python train.py --n_kv_head=2 --norm_eps=1e-05 --bias="none" --extras=["capped logits"] --optimizer="soap_variant" --lr=0.01
Each number is 128 + 32 x the weight over its row's rms, rounded and kept within 0 to 255. Layers, rows and columns count from 0. Numbers have three digits each. The size before them is the row's rms in percent of the matrix's.

# layer 13 MLP gate, 192x64, rms 0.289, rows 69-83, columns 0-63
090:194120086174121155180159175128116144079131125173165133154146072132154111116118100145136112168141128124153114129170090171128134091177120171139118126094191116095137154189182120183151129087088071
096:104119180135146152141143083082136131145129168084168184112094100094114135110125084187147112178142104175183204074114154137168091132158131125092155067118090099100117138171119132128132196129132141
110:138091163120097089145186137099187130153075133166172127103129112130126167093102091171168092142085100060111123105141146062086114098135164145124139125147127123152187138150184076154125179117165092
107:099152158132098119093159128194110099135134076095154200147098148125157109169113114176125139120120150118105144139133165164113103072141088073131085109189092153171141121179077120169065096126128079
098:134161126145109183125128141148116126104175187177125086116113130142113107063153146117099130042108168147131176166113092117074136044174170117102107082160176152148091125086148122100132109122111104
095:139168178170201103120154140147166129095191133145110116166159076105143113101110117123124089171178158111132166148153120168101107110119190138124151154072162120096157058110099167141167158131090083
111:120137159150171066119153127147154145154120115072112141125089103118087092130124141147168077113179122117133157165147131086114080152099142148040179122231106137133121090095121130148153175115148087
109:179129131126127142150170152142118119148148139136111152176172110120033143152086121151114106136100097112175135169133135067122121175144070125136198170152129115130189191120151159161163158111103069
099:094089068196131096126172122040165165163135109144096144132138148122117096125134220139101080140157156139162130158120135150132125072151154161189153116132141177104115100069129132123109108113095152
093:132121138126084086175151116125119112115103137190091168142136110162144126131177077104099094177095095199125116131096165117111068171154159142148057123082126125066107165141142182136151190119121111
093:105095147140142136154164133074131138200079090079104079121181163113138088127076160108191135171157162127068161112126100109114113178133145134090120131179165055135126161142083138164151112136123133
095:103110107137114195158083154162102142077087144127128095149098137063130159181106101164167118131100182128134103099131088098117185075144160152056133107110162120182126156141144073092149115141170155
093:087137128120164219160107177118156121123140150105119146110118122082074121137167074066112139119139149081123183182112096124105088149185111083169102090134067130146171132156158174140129093110146120
099:108094122140123162132155127122123127098154132186113148134199137157147137070126168060143102119127118067137123130092061175141156116172195118101166129153121122093163106133140082219169130145137163
097:124103110185143086139133107150130125114163190087092114086146156147122099157106117074056087133138119161115143100126198217157120120139132093155143072088170133142147176110128170074099133146126143
# layer 13 MLP up, 192x64, rms 0.273, rows 69-82, columns 0-63
086:167138154154124107100139135190160131099118104192121078116101158105160113146160149137124171096135116094144165068132165125174111145090176108099134151159053179094176061114112149081113117166089134
097:179076091099136098115161117130146139147168153070154114115099144130196149141128117132085174202156106183118135093102111180171139143118129116093180164156127134090077148116111173111147176164187131
104:126123112139144190089145151075125115158105143075155132126096109060034157075112132159136136131103154201054110122134102116158170139125137143179163124129120122149099178166116115139163094094160139
103:085122138123159164120123122125109102111132138166054118105163104153113109136120060078154105153101131196188145113085149087166092180037144147136147147102126147081141154138097147088150153167086114
100:152117132113047088144149155158147182122081161118118097103214132179097125144151139155134086122100095110144076142165082131131146120152196072119159097156128069158165161132106130105135146126174154
106:134126099138132119132194127075159139151078129121146108141132101103147125102098134081086143131082151207138099144139093124167100049067138143099141113043117116119180085110131150100168145160126181
108:134129128164149140132026161114178118096105126070137161123169109078133168121112176145190089146100138165130106067157153073126103112204140118155130146080162120167155112114147126109109104153100136
105:105153191147172168138103172064159108157083099166103146129140125064145130179068099133122133112161103157128145074163168124081109115152115088161106110171110124080145180096140143066117098137157137
099:119189149151165136166173110114118190110179189148157079082182122147110088137175143110115091163167110129123169099133123184145158091176185137076129117151119074124088106136102096112151150101128149
100:173170135131139127122161085108101167131109138107166134190151169121169114119102145103118142130182105168123117140153108115096138185103102206086131060152071096064168168112104118171121140076101113
096:143110132088132111180098105155103076136063149193097189097124119116111101141161134148117142118093085148128129129149072111105095101104075106162122158097151121102175111133103078108132199042143141
108:111141176153135130168127131113151156110149158035096146107135104154122153158143129068130140155109185110159116164025157104094136151153128161077110164109183172125142144141066121094104156100135119
085:117131069096135113108098163080074166106085191151166153112099161145140106168103130110122100111149155120088147200155127102133062182135122097145175113119140086077060107141106124102132160137137075
092:104110158131127118143152158127166092157158161074118092181124116121127153111095157150066087122079132144130105139159158191112090092096200102113112138135134061093067181176108135096135141161155081
# layer 13 MLP down (transposed), 192x64, rms 0.278, rows 69-82, columns 0-63
102:183085123167092098123121105145124110076142119156116133094121044157173090104062124103118100168109182138146156095206127152155133163147131070121122147072159098149111116184133137131138139119185133
095:120089161135157162157115098070075162137103102098131126166165129116150121089132103159133138133134135154125133112125119172144105158043139132122084148191158060152147126176143051149158191092175141
101:142153112146043086111117066093112175077152124137138126143115159122151182177150104147098125146206130128159096083162123160156071162107106180162146125097099124125194144090126145131134092157149153
102:117114161144128167161113160112158094156085138149138105112103118124147135122125102160081146149138088162168218138171064145146213104076096146131128134149129078076118127169131165127184152088156169
102:088145171178102104155136103128121138122135066099138146113104106190140107182120127134248194132135169171163088111107122203122120110125146130145146141155095128109120161115122144092116130165087095
097:099133121162160125158055103180134127084153151170110177149067102161129066091125104121126176087130143098086093069135141120119119174121106106090156107152118052105139157151140126156096077129157085
102:101123110153075114136154154125094097145148139168184106172154176090093092133088112109133186134096162158132155135090134117111125122145076085131121173178097110063095147122160187100123082195177115
096:181104152079106088106161091141094155124156160204129093132118136229170114098108157115128089187163116095110139143094138153132088109132088112079097142100155135151168096160134133143113060121132111
099:128153100133092111149072176096105081083090144120185168130162110147114151194143142146190092097139152140116158110091107114156115098161113106145121091133110194195117134126119138187092100163061111
095:148097136094139101164121134106133062091121108146136152097167085127157121099078123113137072107117155081083130155113169136163173148111105098086176166081165160156086097205188160122155110117158164
090:164177120135129167096141113144152122102158116112101138163098130154159194116125136082130118112158136107079179173099164143155114144140164102073167123095109120130138097085241125099093093177163164
104:132095110160119092139126156137158087101152136143112113123089087153080141183056160103113160053073156151114095098130090167171165135171157104126058118114103096144100158149164119136153107118201122
103:141101165139069074153143081128130107088124101139155075111153155169159109117136110152141173158148131137144043074090120166128154045102070109133121161157161092111133108159107129073133163111108100
096:149130092140097150131116121171177133155095126137164176170200122170123138097139070106118133156082183138081140157112094098184099109143095084148131109128155077125095138147160089062113061159160147